Each number is 500 + 25 x the weight over its row's rms, rounded and kept within 0 to 999. Layers, rows and columns count from 0. Numbers have three digits each. The size before them is the row's rms in percent of the matrix's.

# layer 3 MLP up, 512x192, rms 0.184, rows 428-511, columns 0-63
104:518507519538495536494510504460512517516502516520478472499532479529511481498546503554482513484504531507484486476519455533522474493489488511515466525535492467540525484512513502484518528547546502
103:502511470504515491536482486507453482491499511493528463515515539466490540540489498431549494458501473540440504522517510490541522491576464477523522515486504480466490505525468524516498516505508523
110:506555487500486473519522499492481504481493431521490462502488473447518460504497491470498476525495508476432480510480484549442488540530467489487526470487534496475497488515524542518534494477504478
087:522472511525526495482502526532479464489505486494503495508454487501515489454515501530467523507520486481512484488518450483510517512458497481538477474499484531508464536493473510468493503463519535
111:495552477515511488482505529512495448523525497552562500513510523475489526468472501467506527518510548497454505489496482513525535497508522494481477536559496498515467461524524505515462501487506492
098:536463499510468499499468497489466527532502509489494544508536490531522484510516484517511501489503510529518484483484505519485516521473452462452510487502497522473559522492454501486546460507476487
091:487518467487498543510483517515516508473477487470476549461470503502510473482506520471490523514483476464473481463494452515495499491443489477467520487519495460504493507529526510518514493497472518
099:468447495517458493508491458495517497510476497534531482551492488535468488528526487514509496494486502513508469534502524525527484529496533480495524474516465518532507503509481529511496490498526513
090:474506492466463478485498510453505503516509492466505483492501477487510521469505497470516528493485472499528477493508571518506505488488502500484487492504470489500411494550533492514466515550464516
114:509531540503494493494501472517494487529499497496513494528501530482489534443482493554532503551498522505492519529520515530493492527483524486508518507520562503524473484514499462496497538483480476
100:518482449530474480506479504510536516495501546546449502488493494484465537496459556490485475503504480471499480518506458539562534475495521505467452470523485527515472470496462486518522532470497536
089:522495510537499516488492512547535511515477530489555504446505494478444449535495525487487528488498494460539524498512471524536500517453499478431502478470535499515545540489517504516515525518464531
107:458467474503492465533497452518494517494540516479522531487488503474485469543491503481521532514522469508476493518436515537507528498500482462512474550449471488503517484488510521501489514490485484
092:489489547503512464542467460476508431523523517506511491491513501565531482482498487519492510522517518458472472527524544479492449500496520504485505482539522492470513526499506501463524522495453488
098:444468457527486458537488489476551481484513499550507530512497464474482498516541507509472514486517499477474490484510509463488524519518501501512509510504461461505531469487477505537513469513476504
106:476459503495504433522480490493516494492517471494492558486481497480498528499430544518493496545478466485473500448534508537489490476492486503507478508475473493503461492517491481500473503524551486
108:492554567468494517483535477478489538486491505476504503507496521502508522506520515468469525535448503458459473499502479492479479444438487507525469475440527528466474471455492475490468499533475458
093:457473471513473532486494497501501489502483499536500485496527512483525470501472511538488523472506511462480484502479497523517513481475477517447492477515503516548504489512494456510473553499464524
090:541517468534468522457521495528505479486506513495506508542472489451508486466484494514493480482498465501478503482523479495505528532501539490461488517514505472521492509490457504572473494529502507
099:510490485526505521535498473501493540529556486514461501505546457528509533534475487483525489499508510500511517482542477470496490508565496522419505519454510494498534527489469434458471469523514510
123:507498514522525513506494493507523487485533483495501505509523501545530482526498588512491516509474500498485528481478514466524484438505503531540510485494527516516499475442494507490468542526520481
100:549485527498504553518507560489480493471526516482475519498523500464488498513474508518515498513439510496487505511505516510500507541536554489501492492485488449468513508567532511521521538506483541
096:480480484478472496541482480534515501473500506492552505483488476536509537500511517463528489499446490532494498513526539508529471550472528492508479490523515541510532493481465495514481501508473501
097:502474540501468504482454476497491475454500496493505483491484499462478524522476476526450508541505496488520499494508494505544454540505498514504452519515471524524513536522493498476503499497543542
104:455516559487457509497482474527538460499476488518488502528490515547487521521508498493472499495505484544528543469484507510493501514499534575493482493506508480502502507518540478476533485527569494
100:474516535488520494512499466440498512500524472456509524475523500498469501498529505516470491493465457494535425531512496517481478454509472481484488517498486498517489502503471530520523468529477542
092:493489558509501501489528517452509468484509500464540450468516481544510530510474521518503478558495516460495522464580447494504507476501471484533552544523483490504510478527507480542543502520519481
096:493499473476518492524520508534503481481465483529473495489513512512473504535488482519490484526509550548503525520515500492492532534541551504536510485516489486502491469501494490516520495488474520
088:504519486502468496498547468493485513497512487492501482474513453508515457457488522515480501483485490457492530444501466495492486581487500452486509478522482495497517482508477533497523559487516536
100:517518492462466539528488472549482492531472483499474484465487517516569519476466492491426448482502512510526463490556511458474485485526523492548513509466530498498461503496473526503475484500519515
096:495535515529517516534512468468532549480496530518480478514507501506499487459466535538527510491495484508460489455478477479493500467507528485503547498492482484521500491529494518497563497495534494
091:476483519533501504493487514458455531527512478449498524474505473481511510508508509511469491475500488507493499499493503523512505495504532509511466489526464484518482541526477466521509459490490506
090:497446520491542455477537516501477475475501513467528528456485470505485506512481453469498507513537494517481490521500529491493504501497500485532459488519533436519507500484513518502527493478478457
106:514516443464518493509476529478537501541550517501490482476506528478518530491508496514525513484506523479529516486512515535470474500417478454494495514531487517528544504467539488537507513523502489
099:468461490540503532612520472507456517508513476505522488528517453517483522455510521514502495499459485500548479514511485483520540493494458493493527490511524548522490454523489502491500501462499495
101:547482562443501455509513440509528530504460531489510456506475520526470508502513501485473517482482518503477471519512455527521511514523517493487516492488517521511492513477561478475499492501504487
079:484525510497503521512488472531522491464509493459441491516518481457478472506519553468445500525478466481502471508484543463479465493477463516518473511552458523482481487480513458518507512426525443
089:479500515489476492513513491477470470497483522514505472464535479436459554480521529488518452502519515513516488530500512477500491493494507490537472473476449477470469554517513489494517481493466519
103:511540460525512499490493505484542496489547491480441510513541500509527508523513481503504484524501502499480506541496502482488516553497480485528503554484525529454525457552456486509517471506512521
108:467540495498503533491538509524515511493414487538521475530479521547492531499518519490494531511516529519476517521493466495548496496544527529491528506528509502507508504534501490483518502498509502
098:567538482503477523482490483490534495489533443497535493489526501486545496506522500424480482540482493493461517486510482527480491527499508527482516489482513479452491489524547511507546467505488486
103:478527481526479513543475517475503514508471479492490515506463448504476486509532522513517490510473487492448495502470477524496464482514526499504506492478503488492538513471477495533498518434506529
105:497528576509481475492516493503509500507480542443535511521516500517532493539464474519466531492504469489479464502539521513535510475526492478502462473555437517483528474482551496490483516526525493
111:526534530510525476502527484467477524519495525497504498505562487500491492496490468506544496510478524473505483513527527503482477537520451512504495519512532528492534479515463507528482496511506502
116:522512509491469528492476502518538478500534495495469468479531474501493484506521456478475484496491493528485510578520519514509466519538523485539467515479545504474511512471491509545495530488486500
103:485476502507497525463472512506499516549485530497532473457502483456525517509521463462505521533488467505449482500476496524518512493490555498528505480518448497466488482492479508464494495464475499
094:453503496506447493533532514499465515509450473492465511514539503464511528540495488534495489470516523520503497500431528482517468533478507518500523486497496503534477486496468498489498448535528466
100:518507445501542511500511511522527510567487503489514479507497483478507495512514516469505504533503533493472498539457470487486544534517500462490477521475524497460487464521413487521495465527489518
105:492455508485517424485468466500515475506494508467506486483521429517500563489471479475484501489472550563461498513500541490527501487501500487506532522498454508467518551512510493490531469536500492
109:511493546507522475497475514474499511467487528477475490474478519489559484486491531530515545502504508492503502521541507500511516514533500491515483474522509531489508512499496542493530531511528496
113:505515490512507499510499484513505498468457494500469490473492467521513531497521486514526432502468517503554511537472489512500544532500484527483500492481532516503520485458479506508509494494500509
094:524488497490510478462522462501508492446499452470471506536546519472480511482470531536491477512485487511490529524504522531436564492470508539517512467478518496505539515503509498521451513494495484
104:529471491561485534502512515517503513491509477476487454507522476502481466495484467529489447512463490505541527525472493501534496469456526480488492549469463505518452475498516494506476467525498489
116:471462522467488497481520509535463482498449451519508511503469521531490498477471486465495483492517531534532510504517460509471472491493494473466470462490537521470559503497525485493527480533498463
094:504555455534505508506506479464487521495495506466460537485500500519495482473454497536516484502526517578470514512507505519499496481489477544508503529535485476542524519517545505490466516506531490
096:458485489533540524482498521552540471508536488514506498502495523480489454490497492495504491468482526481547501480483488492526488475539499495489445502522486528558503499468478524529506476473514505
111:510516490551490482499458506511474544469499443538505544520478471472522468472548526485474460503511505500509462499447490489481511510477514527497522499504522540534517522494471528487465502515508480
106:493466494534537511510487507484468479444524525475464526525519500515517492417486490470487491501543466498490504486485473495477463528497509509513513505530508564517537484493544496529530537516441474
104:439482528506534477528464456479478505506520476515511532456505563521518513473475505568496465495527521530503516466540479481519485500466495532511470512469482489506525491534478490506424506528499494
089:502477476508500447468593477503510485505514505481519470534505481489473447483468455475494450505547521546486453513520485511483484479510502513530533485505480439487496521500508510475496545502488514
097:540436502453548498532518502474525500467473499480521480502517473503509541530543539477529474463520500520523468498521499495517519507475516501461457505453507492533466510542522502502502485456526501
111:536503501532520466491515497506489467507495491463558521498521533493514520526496492499529492531467459526494490489536478485479512491484503471511540505471512493475521535469519485485529487488485519
091:452531484531464502468490504497457542504493509488417501520521514470518507470516491509481480545505505479497507520495448494442518530490473493460511482492495519480516493542503497497510444509471545
093:515510490477514568512475489523488473493498516493481536559520493468522487488431511484474515521520455502485543476460456456482513502495505568489444459521506550516523523488513486525510465480488495
106:504462504476495540522496467481521499500483489496527482487491489548453487460512491485502453504487475534477506526512465514506500473525474509502512489504509510500517483460534483493534482420511498
093:470508480482462529498482526524490489481506514512503507528465490508449507517515498511516520548488527517517502514509534469536479460508480495510484469536502492512504507504464443494505482531509488
110:463483491488551504513492493512455496465502519492506522475528526509487491499457534487461509526496486488486495516515520491522493483481487516493477490539515485539478475497489504529479544455506518
083:508525490510538495537514524476514481508472487502548510464523511486489483525493518512493483493502505472489488486480496487488500484492486484534499508535551499501525462492529455491477478465496478
103:495499496480497494489528527515492504488511504519473539522542495508525477496523488508494515478509557513495483510455461457468506530484470470467469472531529545486526545471495465459494520448531514
098:505495496492485494506511512525474548481514524455514524451481492486501499520519505483485466518487505496512521486511537547506464547483473513533495497534477471452506531527518476516485463492491458
095:508510493479456510474466527506487485503504514519481488509502496484521473469469490483510554469489486480508500482488452479539479474474516464455489497481487470485503499494489499457490513504564556
114:484507467494564520475530530464504525463508497522541504517509490502518484502444520473541480533525486481496491479462514484512481491520461493536455473492510538523472477466477473529534469524518526
103:486529490483496518546447496464494498472486505470471569515528526483513487483480520523505512501496501449515529532506522505539519523479507495509478530469493493505503474509490461492533502467523480
097:531500498508570552490444527500467493497517487478509506506488541499513518485518507508541491496470488499504524489487515522501495484464464484536510490488487502487480551554494486577489501508517467
099:477493504477529479492504466482518526505550483524496466516494467514513494517536493514516504506507506473518506523522522521433465476523521457490483494510486479488512524539505499490519517500541489
116:506505517501507517477507480485485454501510463488493534518472494488487524486531509536485479466491465499458478519502497509509491549460530434562549478482491486504490509541518507502515544476477487
098:492475524523498511500512522488490494540488491509443499483436519515523486473506534516522489515485504485480470553545479479549456495477477551489503465522475513441512514552472465495494529497481466
097:453484503512489520502504478466504421508504481511475510481459490505469513500489482522475494481499502486449484505503548515535520509455494491514501521492540488500484487506498492477532517450484483
092:459456483482467528515528498469502487491533515550541508516510536537534465479512495500495492470482493534490498534479490472449506505486505484492472516518505464483479505518541496510520510479538484
095:515487480529499509498541448503528482493532535500505484501480506520490497503536495397541504489512514497525507505500549490504502458505518473468507480486484498495490504513464486479469481529492509
114:530509488469501516483530472504476504497484514480496498474533498513506495529466485489554510541459491482503462460478483517509492533503480539530536511479531485526502500526489513487543461549500498
109:508503497559536524501474528488462496482499464480509462490490461502488504508543487499513495499499491520507509521436535485503495459500479526520525456493477492492529511510528509507534517485455523
090:550463547489485462500495506473480500480521502490518490495472510474477505535517483477504534471494512481524510488492489507487518516476464500510513491460505512483461481515505489458540498526481515
089:508507490496496497505489527422509522547557519518529493501489473520497509511528483517491540486500481499491512513480532466473529503502574478446486500455526524430466534481513514535500499530479502